Weights of a small transformer language model.
Size: width 96, 2 heads of 32, MLP 384 squared ReLU, vocabulary 4096, 1.77M parameters.
Training: a variant of SOAP for these matrices, 131M tokens, 4001 steps.
Each number is 128 + 32 x the weight over its row's rms, rounded and kept within 0 to 255. Layers, rows and columns count from 0. Numbers have three digits each. The size before them is the row's rms in percent of the matrix's.

# layer 2 attention output (transposed), 64x96, rms 0.406, rows 23-63, columns 0-95
073:125176171212129146183133126203127061145177164090147134118133167177147151118194138176074105124119112167081150114091173126170127153106117081106138122109106153158152133125094132115111114130170159169129113119124161147122150133091165132113198119172134148155082124069163170073151075111144119143
083:175130158052151110129096131148086122139139107079134135140069163114122128118124203185100136205113173112189109139123115158118096112162098103154130190061115158195167123106144148132140128115184142128118146127144092111097093115096098187128146110097185089127191118082125130119095163085161136154
077:154115099074115071124154142110120095138134149091050145161196102141089109166133118077107153108123145152127143074090135077117163095144144108100148140136118140105096159129142025108200164142151135115160095108072146088127120083106176076116094095141086143163126127153110163183094091163116123163
078:148163161093145139126126161166063125091105150130129127103126163094172153147155131121115120123084110138130180103075139106144079138103133097146144125123091180106057142084097115070184091150152107090147195182117128180115076110172177104186138183071115127054081113147105144138124110137087125123
066:096162086093119136121174126136077143117119142097114098135144136065148130143121140159110097064070136048189117155166148217117130101137080129096173109148119137129100153189154086185128139142083130171122181190125149145157117046093152076093143135178120152123113115128097148111103142121137125111
081:080146128149168124060135082135116110083143144150136122196170087130101131162116120098106146104164108092091127129124100091123122155191100192097112098145123146132162113161135153113104146065109161164094084153174142141098174097179133099102121090154097108078152064135157123216089081126122186130
064:056111167061120119133146132161112116160087074164135090163107180083169134110101140082114104185145195162086158142124135144116123118115163089168059058113111126157076138153146131107116102153140122182141098163158113084148123111131095157123124145160095119102176093146113135143178189152121183084
070:144133131130139102124206168108166120132144100116085157142147172065134164125189102155115150149109112178106183176140127162114137156168067115074130150142124118053174159116092131108188124167097177123128153081147144144176104150103167117141109129074143148148093176123131159044149181110146142144
071:089087163156118145178128163150106189179135178124149117109188154102135180159122148178124153155142163160125103126119092153105105112170153064112052120121101110120077152083105168083080151116110125101146109115109107108115160164154166176178151166100177115076094105127076127121156148152155128201
122:172105118126133123131169095099137031166107144109146124180147134105129097178110179113111096135138161125144103086091141147097127141151132123212117110108117132076099176145177116110111125075148115121135122203130159045106148131180071127116106088139067118136156069107105071129116107078114140090
134:148141116138130123121099148033151063066096128124091096105126175132146087144111143085151129092119130142145125123147150119111126108111087099173126149110162102063113131171172124229099089076106151129138126117111142117127116121098114105061107085097061137189167144208161151130125148160143136088
120:107134155133127116132106115097107140131136138126083132087223122125160190138126096120142153125158104177139081160118116153128118106099146126139051137085121155137139146084092128120139203057092107083111108040078106141083174128143146147117068155138164095140097124198097152171148151151084096145
096:081064124088157133083121170122133161132166112126131157088161123096125117127146130160158079154085043141096124152178126124153178140107162118136152138183099081087109112088095054144108090128089168157140115053100147130134104130099195124106091116127142106131074182159117131083167157133102104182
130:118152066114105102061180071165140112155143185110123102131131172142060138061110107149146116118148100125139128154158135094165097124169127138131106118119088114133106188118081115147148103113070158112102136132198052073107154139180071107098123102115172100171074100108161092122085147135113096113
129:084148093174125096149102176126155146139147144073123148100168078059141153118154120106049187095132091125076154104161187124118102119084127173141153150153152125124145121158132124133066088109147066087141118163144102167191140105132094089113106116105015130133094169142120145103111126109125113122
117:167128130152135110152144134120128137138095134133142178123103181162147096141192125183126120176145112139188141097106104126096089082064125101141183189098122123086108156098117135120159075204181148039106146121105136132119101161112141140188111160127063155116158167152119078068154135091162132144
119:139081139102133113142167090048129144135098156114113157136121177084154144107113095146159078179114103116134127142160130167076125131075155130150139201151106058072103127180101082111158088129117097128106153086133108121182073098145130133125102177111050140211123113123100175125131128124152097085
128:167094170097140102156161199119117123139096104100137099168096173166100172085109166104180122172173139112091148136079125129073110074090124118123087115166143088115088132105162184143110093142177140117110088081090123149175176179116076135147139187141115174098136145093099072148160088139147115108
120:121150135114105137137189145126140121162103108089167118128103201113118127098140140198133088194165154130152135128147203148184102158147086159175121138147161067132129134112101154144099132070116136137070162121101051103144098173170098113189094200124081145144119134083147143095090110123144103099
131:185107121052133149095148134142145097115146090122149113123039137124131139082119124175065129232070163111099104150149167193125082138101105111152102115142146147151109123124155193123123161136141127144179137134131144134166123128122095117153170126129119105095138182154095152118183159106146216159
107:176179118076160108129120065105121139136098117122145106159105159154120106145124171099101149122117091211097153158173157102122106155097152146185109110109170108176158076126100094127081081107080134164125077179162145104104164200163119191109103185121146121155173116147095153154151110149086158150
125:055150086108092125154170165182132093145110131128148141146102156165070121098146143158169067163134148059139133113133154132178150138168085124118094119187127110157142124085164137113049159097192079163133170150171195101148115140123109107151151142180141152102111114110124172109075096099166147117
135:156083067128110128133192157130109132142124170079146140127079176118162125141070116100205099167141162096108152171080098146105111098127188082095124091117117098095086191171152094145124089158100131079196132148122152138119135105132164151169107154102180137087152141088119115115125124108097170194
108:099097077157142127105143186091119121180087167105133124160083123145142165117088106073135126117153143080142130124112208174149142126114141174105145165084137097182142118130097113122170119096177009080124127153094139161151163088145073104137119111130097151118097079102143163163068142114124116106
109:138164122130142196076120139075139134089152076188165149123121161141103135181141137160159123135162166183144082201150102113140103152174127129204081087141112131116094173100177164124124145128125194124120102118154113085102203184140110197130126114123137094092155103128076134114129106117104103094
113:109111158177113186171133174080141193144078145136161167108110141130132185141164106157160106183143180114117124113087087126081123137183139096110140156121130098118130107108118143114142180128105120095187155055099142122094145163164144185210117212158154149151117166104093098111162101131138114135
124:133086110161174148155138117131124196129099132232166146108079075089146114114110110144161116073165119139137090170141148125125145132150110158117171120158121106131063100178099146122103077094073103147138093097154084132134179158170079139170101152115149157173086108148125151173140138176079137075
113:224138130115110131123080067151098156057097164124135141103056097150106089104149124159103105169135128125192088155108128180136139152116108108100124138173137156137132168137128171191126103150117179066123187180163096084155144112113140123097139137091182126149184162154146117174126134091157143114
136:168083117165111145129102170102130180159073075126110140163083130172153158109139093121112123195139172088161132097066109076085090072205091127108098163142146129133146145112176126156110088141108125070120174120158114148149139134095077167131071133081156114135177139091119111159138148116105099068
099:128181106154075134121131127122094114073141106128078133183141077122072103163137112149191125136121144132176103123129092124127138154167138122140164178147092126099143117128092179181159209161143193145195135128151138107089078078062168146144151144184109152207146103141128110141099149097119126154
126:150074191108149150160187119157124121137118124126171127091108146153165092071136107121135090178112100109103134178148124166150129092067163124105180122111118133158133131126120146145136054226122136182106161112047128115126067133090128121129144170109119094135095218129110124110100131120134077166
104:185147139123188145177074084109133133111165139123121135174131181132143154166138147194125151084086120172177106154116104085117153140079089109128171189125110120085158114104092121127113124100139158099135139076171168101132125158078127181168139132129116126168146065125119147062112134145151033169
123:100143104158129147118127072105122133120080123117105182102190120089171170197184124128099176153148157128152132133092054121161137160103139098127148137119128140138220125170148091143131170135099115080168113077145161185158105154139162163201100131101080110138200115107106163109144142128134173121
147:137105189149139137139112159114152154140089136114064137083180158113142125155152114091169125195122063149114125123158077172127140151088141102177110152108141163101130174119132124171156105137063134079153129132167114141187103087067162143108122186144130104166173160191084077137175167110157144168
122:163156118149167115131072070216102180179150143140152112125129121164113113125163159146120203170148086161109155126130176123156101122133122104169122126109087100141112172136131099063138095132139074121109129200140066078099129169158084171125099125138163080100108113122145134059162094122114170148
096:154151098118130152140086120123166160195084154119147130125117137175139104137145127169127117189161181134103148109093107115121120197135150089101132152090179105142133095097094188061126199148108118157146155101119132104082097134166145091175127133074171116180131219169100104148087125128099161180
115:102114109175138101154091116155091120162128158122088117169140073145078079105103097119136104091142102123122108070170100098084142161108109155098081133155103146073178190113123142187149101103116093163160114112085143157103152096098124064054141091149123186149111148099173042164121132124113109149
134:102128142114111132118062168105093162159070153105121139070114129134112097148140147125134130140140143114127120098096098110107101151077071158151096183088152191146100130055122126132095113166124130163129160158072168107053076163123154116135114132093135081133093232106151147119120128111045101112
121:080117170154089115176107141148104071103140078115119133082095125171150131089155072136128152153104097095137136110133112104132102133100139132104170153122140162199152127105114133183129171187187151103103176044106168149144114132064113058125093102139134116167131181115180160106084125149102070139
123:105072171109132141104142202074163107132073139132122145117132125124123136116161120154161139170157130143083156138156145151136133123171114113063064150170122135178136084137124128106073147108119137117099125086143161154224137108160141139134135135038132147072159077177116178145165146127097206128
113:133132125024075132080120126116113100107147177126085117102095151091171151106103184133121165100152149117132104146093116146146061119150100083131184177115111088128104109134162093119114097090100104171134183153126082106135113139136116143180109125042132141127185135141080166140055155141088164144
# layer 2 attention value, 64x96, rms 0.373, rows 24-63, columns 0-95
080:171085164137118202072129069151115140149129164158109113105146164133124109156150117110141100116168059076123163156070121098161115107079157153154178107158146094103085142152107096120125122210069096095120111127149131064151147140106147084109173117160072139060136151116099146151131154169087108149
077:089121134114112160137176152129148105098139170107148172102131139149132163152122183144171133091113102100164123150200071180083133132151129155159132145033089127143188098155124163174083129110092078142087106122132141181112172171187094169110153148106172142147106091156141082087117184121120134089
076:056115160133113185119116102092168145155122110121116174125118113142096102113089132122158144111100147168128135174126135149148103109083086140109074138106146123152133121173137129209115103142110158145153023118102119094114186171092077148101083096139162124152190186165126160121142182133190096175
070:086139146118119177133099098108166088145135143096116171108140148130107131132127128143106143108208132169134136113099118100134126149139076116193095128103084143066126057101112062131155103129191144165199140090084107125100108158133156132145111164092109087009122163140112109134156086081122119156
070:159150098119085117151170127128085127130177062155078155109123087095132123115133153163140115135111131188148110147157120088138133126132195100100105115140106179155106128155114107155162159161144035092159101141125104127159093226115085169123117101082118180190107123098131137066168132163090099156
072:199164091177172135134118128126130112112136118119155120138137138209099100116114156141183056108056102136196105076102089162111120120103108147126105200137151115118146156153120129124118114096121163102144107112084127110076163148094112074127132152050147133128116193153103097148102118120171106209
080:082081128114122194130099120170138130100109160134184147084130117146117093134084103048150095126110131114130063120195108091116077150102140136161042130149138150188125116113181093116116073121192166143142182105127146154175104057146113157091107085148114105096153146159129102120129131117109092157
066:184131139138148184135150056083180079111093077157121148117106137128120145102150138073231066154077125128109183148122118131162136121161140133139122128142168179114123155104117169108150155130143175160065118132108166121156073134089112161173120107161115161196170136127133118149074117124180106122
120:106094155108132149119121089119083204133088135132101167067087126121182161121153131121133133171182169134136080139196114121164159104188114173081103129126103144119143112097131104113207177143158198171091142157119116131147160121113148084144138106156211149085111162101151148192103122130120157144
132:152122185095118164129140044155118185146106060172097173106155117131146120113191085160109123094145143129111158148115146124127155140131148161108075112078127161141162160089178151112138164156125097128148070135101126114115063166057136172193108144158174169121107111094071123154124089092158111152
112:160097119134134108156130079178127098109163048112141132133173138185095069104086176132121164145126128113073152132088122085088105123078118111137177161141104096162104158168193105098165074134103169149193176103128093131139107116132089099143116145074126188080112147137109122072109103173162151135
107:140176116158112125140147118120150190112172170118124146165130080161129157075103149100138102143128123083138128140048123136081083155117173158111242109074191109134120123184131115133115108145103096083176126169122122083095101198131102113121159119086090130098146106128091102114198118128113156115
132:120142175181115103147109108049088129152183121119156169164129098153120113120153186132188158096103111114150187137137157133132196123105132152032179115134089089099127157145167140128153138120155153098120104145152120157172097093100134145072087125096075150130151143122151195095153155143162154069
143:139160143129163165095126155145123199141122159170108129119206166161126128107142086184165109126118096154124102128151043112161133060101213119147129123138116142070144135158130137135150160103055069180135073058105154079111142106080124108140131131140166137123167080121132109134113151146158112100
110:140135101070143079181127140126109121141147130094124082081160102114107186093123175075132093133155162140114097175121054088158136098166136130162072090147103179082138117157129122182125178088122073166143057154116087112151101151074168107084183171133098131151080137136152131121109113104095138145
117:161180147135175127145099139166138136160144118156065140126164115128134129127112153139074128169129113123120139128125061120153125137138205167078156115095111197190138168123084120226135156218122066173172087163155112098141088134108112155155144078110139133109117154133156145089142112149102168120
118:102127110102186171105167083129095111148134131135138175110126107085102080158109145131099139200188132116140128107130136110119063103143110087174137091163098143120082053068152041168099122106161111135152087136105139118106130158210143153092169184155127100110076125106152132113149157148168100143
128:186119178167117083150158126076098149118185123108085074135124138186090129145089188115125161146179124096157153144184094163128106101149152113116127107099006138110127077064107157177143138128138081147155084128148133146127148122174150127084137097076127119163130126146123155151114147131169155088
130:095111097089122118128132116108135152112090140145158145110052077104135151164116114099110140135185143174129125105126141116109122120180152090096152150097038132114125139114102166130155123124109118118078135128149134204082139119149076177132079188141169118209088061084154055083123134141147100093
113:137053176131090131157163098097141101062088190066137143101137110160137122183109140125114121085143159067106138107109136072122135073160140163144103133100106096098126143116139099106115177217150080135097185108101164090159142153141118160150134100087153167119080092135166156132148166109084115089
137:151157146112190152133141107095139146216150155145156073112079126112147112133054126106089138201158120127139131103127190194115138143103141133086112124114076154088082087136092149102093101107094154152104108104147163161130159132181115126078122057153120063190170149154124159160124120113122100142
136:121162118138137056161082097140121115158116136067131132149107152126118175120176093136073166159138046162169073090132160125148084135152118141086155130153161066134115061124097093106088103107166146140092125144140110112105045184148154129130138111159089127134066073146177140085145120104094138119
113:157157110102154137111109086153088143188112116129140149098173199144103090103132097125138154174072140167091085134150085116181100116117164145056132149182103153103159129113086129157154135086150132190105129107172183101181129087137109124130116090120175079154224109156111141115141116114089102092
112:122075163108092152202113074125118118122107147081103129101093119132160112100139163156156147149171104077089173149155169152049171124132073115127173146101080129136114095156159144147117153168157134100139156149092067147063106119127169113126158187100144094089109150124064120170104151059135114102
107:167093038093085120172103134147100103135128102113133104107174159151111109165085142134102152193113112117177129126146087186104092140111088128186117129127089109134106095196089120167128079183119107142201109114146122099083182161143176114099130123145063123086132126136118150117097117140106106203
117:116108100127088194138106134167104107098141116053133195098100180145122129128145108122177123092087070085152174127132092161129113124126207186113147188123137126171153139074109141162110143168112060148080125088145121116094094127124143125087119107121105124081137145173054124103179180112145119134
114:120132116142147130170088146115153093171106090083182153113141121090187164116153160100144157056091117131113180093155130087149117099119113129138110106128067129182142130091129154105102164114101137085097045173118143167102118112086152160141076128107073133188075161156163060104086153080125143135
130:124137086106153103140118092138141079119137075160147177116205172042148148124136164191193192125114061129133139165120116211159075133142149156120112124120066135101149099131145130167123135106185124151145102132110138093124164169135169133138131178196156105139097114134141117088114148096142144165
103:136082137149149150142095145097174168105089090174138091121089140163151174106127134097076063193095129114150179133146172102110124124061063153131078122112158184155152187146123142108099070120180153131146100174074061130134123088118111118102068107118118124151094173138113137123127093098169137145
121:118173105144102102118149164117160100128102133104164154176135096153079188122076129089115106126135151103155110169091068103173082163224148110137125128129117191143095120152146130157125114116127100069149106157163149156145109185151158148065160085069114180156159082139165081103161150096112152107
112:115112120112161102168136129159131085085149128140117056144160046132163088138179151132056092137074197114107145075121129167121140112068135127136094140127143146150176193183175127148131149161139088174175077173105103117119138150178147120141114131103143143102157186122103108145164114072085137125
120:187146128134134098114106110098183142120114073096078066136118164173142120143128128130136129111107079189100142117082068131109187116153111129189097144064149086113144132153097073143162136167131117170149112107128083072053141135082128105157138111158205091087131132141163091145081140129097106161
143:144119102061126119153133169130204171092130089108111149140170154169118111097142136133059147135153177151120146172111124055123133079121131158149164122051144123165123126134123093167104139137111104094148078131072121082158128175134122119157141139142063168127097068126180122111079132136141223132
128:059149143107139070142139142068105061091164118033122163124118150124161124095098179143159128112182180131138103091136085118151078082122112130154078110097131115094111120146137139150174159092082134143113152132132124157174141081094144121064112121143078154108124094106136114176131176114099135049
094:144094125145170133156116163140172134122091104145181133169140157131142160155128123033130129103115174141164105141136126165111125164111173120132078125171041086126143150180126154082151032170190078124159156116173149159105105156118104123123078140162088135107077126090171097147125107169143122121
112:125089132128131188108167171130137134130160110136180186109159129139174116092129139121102158119129130148154097151106132103193089126106147094156148148149199188108137110158187100088073116082174152132122082134144128100164169103118126174185068097178099095107157155166094162101142109196187111146
139:135126166088129066145205103122165124090102102180200122102144124105143122072118092124163102131155118119088076174145043129101076145115179143119110094175113126110113099152164122063167078110124085100149143112165097149170149162113152192131130113104093126062103085137139136140106104116101138151
121:149159116170128202102151111113193107147154057176154103195134104120083158116070122114160131130095114129120123175095066126146103161096142039126116090140135132079124172187122136117144103089115127116123074113117128090124093158192103172118117163069149115161164102105102121127099120106114113182
118:140147133122111126087111100135158151126160136144150150153125180129100130144103122072097144144166067127137133076050126163079145103123161129168201142103050039159134147103069146164146089163135161143131127082096166106096128160108096153162171135206125061137085151103103096119121114108114132117
117:163161145186126065110113063123097116105086041107154107127078106132131114141159128174126132074152118164089119092175131179156137114114216169146106066178114141158122165093129167097152132181115147137128151090131137136094086137171122094140136117147125115132081084064148116106131102094130161084
# layer 2 attention query, 64x96, rms 0.225, rows 32-63, columns 0-95
103:136126174103164166144086160112159122096065080141136092108118152108111121119123133091123115229163163092099086189125153106150098139138113143152146118146141079166149154165157134130097107085129146146171082181143145147101193107125061154118140155187147166097155078070130109124161055115098120123
109:145116209141103127143137117141141138100113088146137111148178140117108106140143117105141138192163115166045064181109175106153115149120130159142171130114091135178165131149113130119079145101110168156125057146064192110103182133141058146139108166166121192118124094121124145140181115160083090155
102:129123204167098097163146114129136156101096096144120130139152160105118085152145125147152148191162130137078063166074161092149100131125125143138181148116096125169163142162101127138092142105099149135133077142023205105104144138137068146159093174150123199122162091108130157143136124158074103149
095:137096050114154148086107135137121093146161162122132146138102083143123174106121131124120096064103146137189194106182109158096166115119129120117120110151163123103083092103177125124197119158171122125120159118235055141150133107121131113079154085117123104167082169132115105098084124100182127088
094:118122060095175149091101088148094125157148180124134139142103072113107168112129141090113113041111157120146163100179135163126166122132124126140123103128132108123101090109174117080192111153152097155101122151255079146122158109172137142092157098135127119106078120139106123098120134117165162058
104:170059145124087092087189148079146066106116118098126138160123136139140147116109101147178122121175110192174152120138102121068088139127169163076135144135126107106086126161109139197117127099096145150140136068094100103156086115124123071091080101084109147220098165170125149140109148149155104144
107:142062057152131161064126113123119064142119167160095136144139086134100180139108107092147112045126163192167172139150137146096186137136137130102100125148154128081120101114179109099187127133144144149115127127183108125125184082152126122074154069140132143133046134174103100123134142143165133087
165:157048066143137151063142142117134042133111143161093133154138096121115158118125126092166093071159152197155182123148118153087171135126142137087108124159152106102124100116162118139168112130135172136107138099179103124154148097132127096071148058129132164172051149183087118139114144138172113088
065:083136155133129116088117123177142144150083138151106125130142059105194146154145144123153178078065137118128122102149090103065074093065155152113187142125155188119136067184105126157133103160167117105156134046115181190118126133092149092139092108112111111118139166156138146109140161119078165146
063:132122120109158107120167081126091106166017146147104161143191117064144105155110167061126167115141117111060110160118106121102130117105142157114155131114129096118119108161091083106150085162076138157161116105125152095091112131163131113105106092122095184167086089131096109132164135156056202139
058:149056113138124129170136180076128121110095088107109137128133116100162172110121081124169114166106099100102101125146062141135110131125117111147146125168119134101148114131110126180130150102110155135178166018120084168183058090096180114128106093121132122182144159189133104185139158119196119110
058:125119102113100148100140063130114080115128130128093098132192112067101115194158119097111159056112123189125115105145114094137200115125115126157134139061133123081163132171162096097140149115172141133172081156150194124077143079140154124097110084159075182151190072126132131111163140116135141108
114:116174112136153109157100098098124149157145176099137163130126161153113124116150143139119092125079091129185177075174096138118121078111119124120061115135105129055084177090120127153197095160130101106118195132181057133153061153124174121110139138104109061153163170146158101129105161082164109131
085:151126140105185146153096108097125107117149092057138106121116129145131157104123141079119112151112132188104110154217118120134079127076172118160104104129149088118133124093101151192157055142128155159126110114175080161143130136142150120027180149171121139095077115119128103055183124091141152137
061:148142119113148141112144132103112126131164130043147131156087158161155177110121125090149138135125143195106119142188109116144049103114180155147087125137154098116120106102109154207121043139131134144122117108172058170117101116159150130016126132114155124090092113126126150058140148096134159132
097:078202128088148129175059099172114195139143159150126115087124117102115095130125141131062132104087114040111108136103158120161167126140088108178136105109118170176142124117162103057120143162159085114126132182129164143098139156122142172177145139156138088062190108094133123145139114114089159105
055:170080074082139151083121140152129059105095155169089076092123084125094134128086151138109153073125130169190180213146115120108160126075135075128166081103167109084103137125147117098166105169158199120151143119087131115100143090103134127142169074132118102123104143151113099095151106122116147178
090:139059048132157147081123107141114085162127164158126155158123076124104166140128113106146106034137169162169190118148124158085196139134145115083130105144138127110105068104169104104174128170134134133102127121206096143132185101168133147096156096149137139122061132150086107115136140139157145078
062:183056095085147113135110169118120141155081117134135137117095126115160122084064156110164123118136104120119147175146081154101075138096148105110138082129182103132100141150096146130127072144081188122155177034111032103147096101115140154166140118088186092144086137174099114156144141138130144124
102:136148131110192133213109091144105202160123130142191144144116145164150101120124163157138152153137106061119120150135119146119112087142097141155125065132125123145096141119091139106126071186091119130072158104139052111127124182143123211173133196108156070091160127097101090156144115106101124108
065:127175083109103147094169122099095107150180115140162102140106146158054133152131115180098100119082168103174127127122184120175170145172098094119101114122120077102168129113172140093128143054165095178134096214131164100092151154185091138122139120167130131107151076052114118132097097127129131112
049:169130169104155111093148071133114181168067106048131123149081131103153091089126154084115107156127106081137116096159096131118092180149096192139135149188103147106078160055155133149115077124115115104087162191100066148163087083107127115111089096106098114126145120122109099164132157107097123152
043:125132070124148146133125109165111120141083138164083160121159139102095122165067133157146150082119163136117105199073144086162166159146095107136156083092166115139205146175154091138132168083105112124199115087112106142058187116159114131168113100166166203132135087141091123146153127137139149087
054:141195153158121192156126172066150095071231170155154119117168139150130166173114101173166177088115110154095162115164105142131116082155156109202086112051079116085128079148105138090109128146141149171140113132163091091098127143118120163118152130117110092122152123151128127100095110112128136121
063:157106141080151141154144244066160149139143114123157108121125179174131167091144139127151109220127097144160167150127116123129093112100173138142114073158123094085126117112112136131086108135124128097102159072134088126157100193153127169133129162129180084154113178125145099179119115122200084130
081:067104127132130088086099130157128147134127106089068133109198099075163137137145106067118162096098063160092120107131082110109146124069157110110155169103152164176159107142142069169156120142138116104146099070118199161159097086066143081095094121129102130138113170159103172122150152145111146176
085:157170105115137123118168150106111148170119149121182152135062123131110108111062154186116126119108176039130152142137180142154096118193088122118134113150108063150120103115125173096110144057161083172124131173125119124106126151201059121142106124108131134091140086069115152142073095127099146089
107:118102122139125117154096194113158125112139070105115128109132103127160176110166080122153140177101082138118129078148060145120121107082156113124133147158136175127144097126114159173131146148173145092133167051098146186191079106056159096126105127115129078114162207187133138140127160134169095177
056:165124124115100158186166110113157074102068113190179094148049133145100128112118128182122135155179190096153131147145141153131126132202072142129131116181124062097080107135103191115110193161148159122109145157141105140128141166179136156169154107122119136133190104118148125126116113101185109101
087:101112159118162118175112151140151129122038122131110125093142140129161123105117143124156164166186094141115164191128058132080083150129120117118177113152129117171107095098057115190147139229134120071089167075149106171150100166098139155153115145067134106157104170149115139143131135119099116162
072:160082141106121112159100177101141117092095104126119105120120158150138147101198131093140086236152109163140114132131100127095106111046157147102100099162139156101120159117111128151140082196118174094085154095143122116186092165091173153110132150121135102155111179165171083161180146096161123166
050:094150090166134137105146073164097125150103169197124187137142085132131091159119137123111150087106179093128113130076194127131148123137140133103152159107128148143152136175104144063152155124120114174161141143091187103031180141171128104159124115145158159093089081104136125076127129170059162090
# layer 2 attention key, 64x96, rms 0.218, rows 32-63, columns 0-95
119:135105186138151170099156127134101088086132088130132131187127081091141117130133112178128147173157125110088114181091139066129052134121082106183156119135133120181140122129109070160164102130108163150123113108077218133098161114161085197144120141161103153086139131176152168143167133117083174114
114:149104186164144151129171139140143056111146083084138175192109125085127134152135138181160138214135104119102127079074140114167070104118123103218115127168094119163107097089109114173123107090151121106084132132079166121129136065132086150143109151154081138069136116154125184136133139136106140108
114:147084200142134155117164130126106063110173080094142155180132109086134135168135139155167146214141087152094123089102150096167074145151141115188095115169093112155108100075088107122111086077124112129086141172107133122115144083157114165147116126139081120052131095172117163167122162121088160115
104:107143056103126085132082105135151200151081173189084114106124131147132121087131119103100087048118170100134116160160115173097196109129095130066166140099168150104146153170165145134162161158115155126180121074152131140156124157095153089128139111112150138197127163098134090087138118142180104155
099:107195070095105108145076121132180196158106156179066134119144152142104121087141127121096085068084186085124113145180141180113220145123103121099123129116169141115151138168177169139173173131134136136156108104182135142159130123102110093108179122136153152167119141105144099078110118126184109128
077:112059077086100098139207161117078123149093157106117110118136096135170142172107141044128126099148104141111173119103105139096152104131136139109122140120163122065145120119115058097125124101140131094182144105078142120114115111107233107127103046139087125137133110128157106142160146134182172175
111:084220084097139086186073109133144244173127161149096126113161157144117111094149155105080092106089176065099111124165127169137184110133090097139115130090145134117142157149165155125155141156138130121156087116172136149149136140105124113112165160167139130127143123091143108074136105109196097139
240:077213109113163115195061113148115250173126145141109132102141147129135108129144145106077136111077159054100091131150150140168162120140101099166124126090122146120155158147157125088143144142132085130150110172167147148125151123134137171160159177154143105059155092077138094100148119107129152125
059:084117127068100170150156081073138082137209163112146123106105117124079145132113077086111166124150160145092172123105133154163151179116094126105118080122146088181105119051140130087092127161115100141143104176186066173102154096133116132121126130130166110106091123082179158126138058127092143122
056:129130127112146137121152156125178025118183144180112138156092101131093135135159074133103125136150128156133147099163204146094176140156132139055117082191095159111130102124167130168103134093086093144160123141173154192156139072142052089125118170146095159154116148171135176138135114100134116113
055:127191129108132106141126128160095165126170107081160082113157137154152126100147148082099147170097107140128114122164099153128145128086223121098088128101127071112124166106100131080113094132063095109155147133125107116123081137154148180081173162147143098099155175083150065156167154110120182214
046:163132121174198146147075135129130119132138123147136148132063172160098118115147135153174104154085139117179142140097098119111060089096174099116095138132105071094060182079106189152121064108113126090115122109100089129143148154124095127160107173110053084144067151149155078158135124108158132154
094:105143094063125129127053148117194107075145091136170106058089115149147116130136129107077112202129163089159100161118066150127119139094175105091144100095108149154129125171154166116080166134106144134192148141164090147118090186086120123142179126169201108149136132082125114103134101109098126144
071:130090136102127122125112170106150050101126133169171113128136088134124134143135131127137159174179158136174139112091057152046084128111189114048140069101119128150091063141101164087091157107122177123161138107139087137121103170115068086137140133164121138161151164135087127126057129138118084147
044:115136115077121100178115125115089078082143153173134121090153078112143131154076135096110181113138134141182162146144117123080168088083190141110136079133133106144062084137086182062063084093110070117139133166177103113149112167166088064161127152096108115149136150143131120124090105151119146092
069:096193136130139114146099116146120245182118136130123145148148151134111099100136123139096133152124121053089077080145165142189125155183048128170089165108111143124174159113169103131151165150135092140131134153131179134096142129141136208149137187141135107083171116089136135125169113092136147100
084:192047130171146119081127132123178085118135114131105147157126117130125149093143090137165083174176161224162136128118094150098120105102140147060166170141135128170155105118154143172124127123118158161109119086106106143176147148122077105092124122109139182202081160150095126106070119135160066126
105:094179097092127097147066122137180214161113148154078105137147152127115117085157141105086093084092192084121103120187149203125188118132098117119136135094159137135155143171195152151173179126134135137151099097183127148169137127112102100105159137158123163155138104089117116092116119116197097141
111:174027162179105142058133168117183074084136103148126109127127118139132168111151090124155119199177149239170143145116079142121132135092173132058167139139131102127154109149145120137112129103103125172133152119106117134147115143128124095123147112099159150211101158168122117138113155121121088134
150:144069181181104127096151173082164076104140138109149111106187174139079156119130085114142094230147147200159153139125089119138121137067174124070134160139111116090142147129122139134132129121126129184141132135078132112120094128134097073110144121132138171197084144184142119119097129143150061149
051:160181114148182128144100129153109148072182171139106149195158138101159131082087135165122109080067101074146105158129122141107108043132156162125132154129083122162067175135096110170096101133076108118134119083096111157137143113102128078109097148160072186170159113151163147121124113131169084156
060:074118138100064128171116182077127080127104149179146114154168136168064113131154100121139129120126137137113166090123196119110166206129087106161085141115137156128193066134138140101117145162153060148077145107156132129113147156138108166075142091149198132125096120082193125154141120143127140084
048:194158116192173090116105119156111178150126138188126139182113114139162115084142150139101105120181098131173138099142100121066074052145129107100079146151102125126106138075143119178059099097069138144167156132067120112137128130150162138137089171083078147180156165166132155133128118104110130155
057:126165135081175138140069139178140177150143108032118120062173132111142137138116154108105159135083135146123078173113092166190109094088150200167162172123096098158110130096154076101136165069073132101162124109060157159143098147147128127128117167129153082099125097127106138148162118158126120137
058:160153139053105125108137086127132115132184125044117077112168134113164121103118157125130134161147113146145138145166091156163150103110199143142127166087150091125109199160097144106192148086076138143175118184131111099135098102157134139096159102192090085131190103103113097068146096099123117165
057:175101118129151172176150144113113105123104140170169165115044094156164192167119098108119154122149173123137151132136134180123105148144132109113155097150135114088105121168102175086054076152124076110153152155131091140075118136109179088192184116070120117164103164132174069132144160131134176110
072:090176142136098099114106114173124146103160141133066096176226096082130103112137175077079126113115084132082060093180158151173147117149126148139091146105104208181154132095168068142099176129053125131144149120141111138113136087147130120081138123159146180119120122135143156130147112122150157142
087:114159129103173164166096149135085159113162139043177082084151134139180175126124152089131174132106131133107144155116101151167127128093204158139150105102132052132102144125107111053103064157096128113160114145140114119109086143141171190108175123124160080090133134065155085152164116121120171136
048:061147141144164135065115140104120140123170107103124105118181154146084065109170144162131080155103129130135120104100172102106166094111141118137089155098120170129162162042108117159171107100131178118082080112170127118159142163135065164063083174156115128040132092130112155142081125117138140143
071:117108173070138181070136173064131163141120121111156101077092151148120137120164149137091114173189154154146127096213210156110152135119087146150135135130117192135150126088132117121084105130069156154136143144152127116100098152219135132077136150102187139089158091110140159108136149123107161107
053:135112126071133143112149129113131080128141125076150114066077160135174158126100107111167191141144129153126173158122081106105156151087202115089159064109168051107089156194114161103185102153168159161162109134157160140131113073149105145086129147165131102090166131097091110091131122115084091138
046:122125118141113097114187095132163068147137140173101137172095128081083108118114098141097092125153099107066134112138146072120121156169081163086106098193108159115128111094177117173122164124153151126114116175174143152164125099103064101192096112109083146164075176176101196128128085103133122090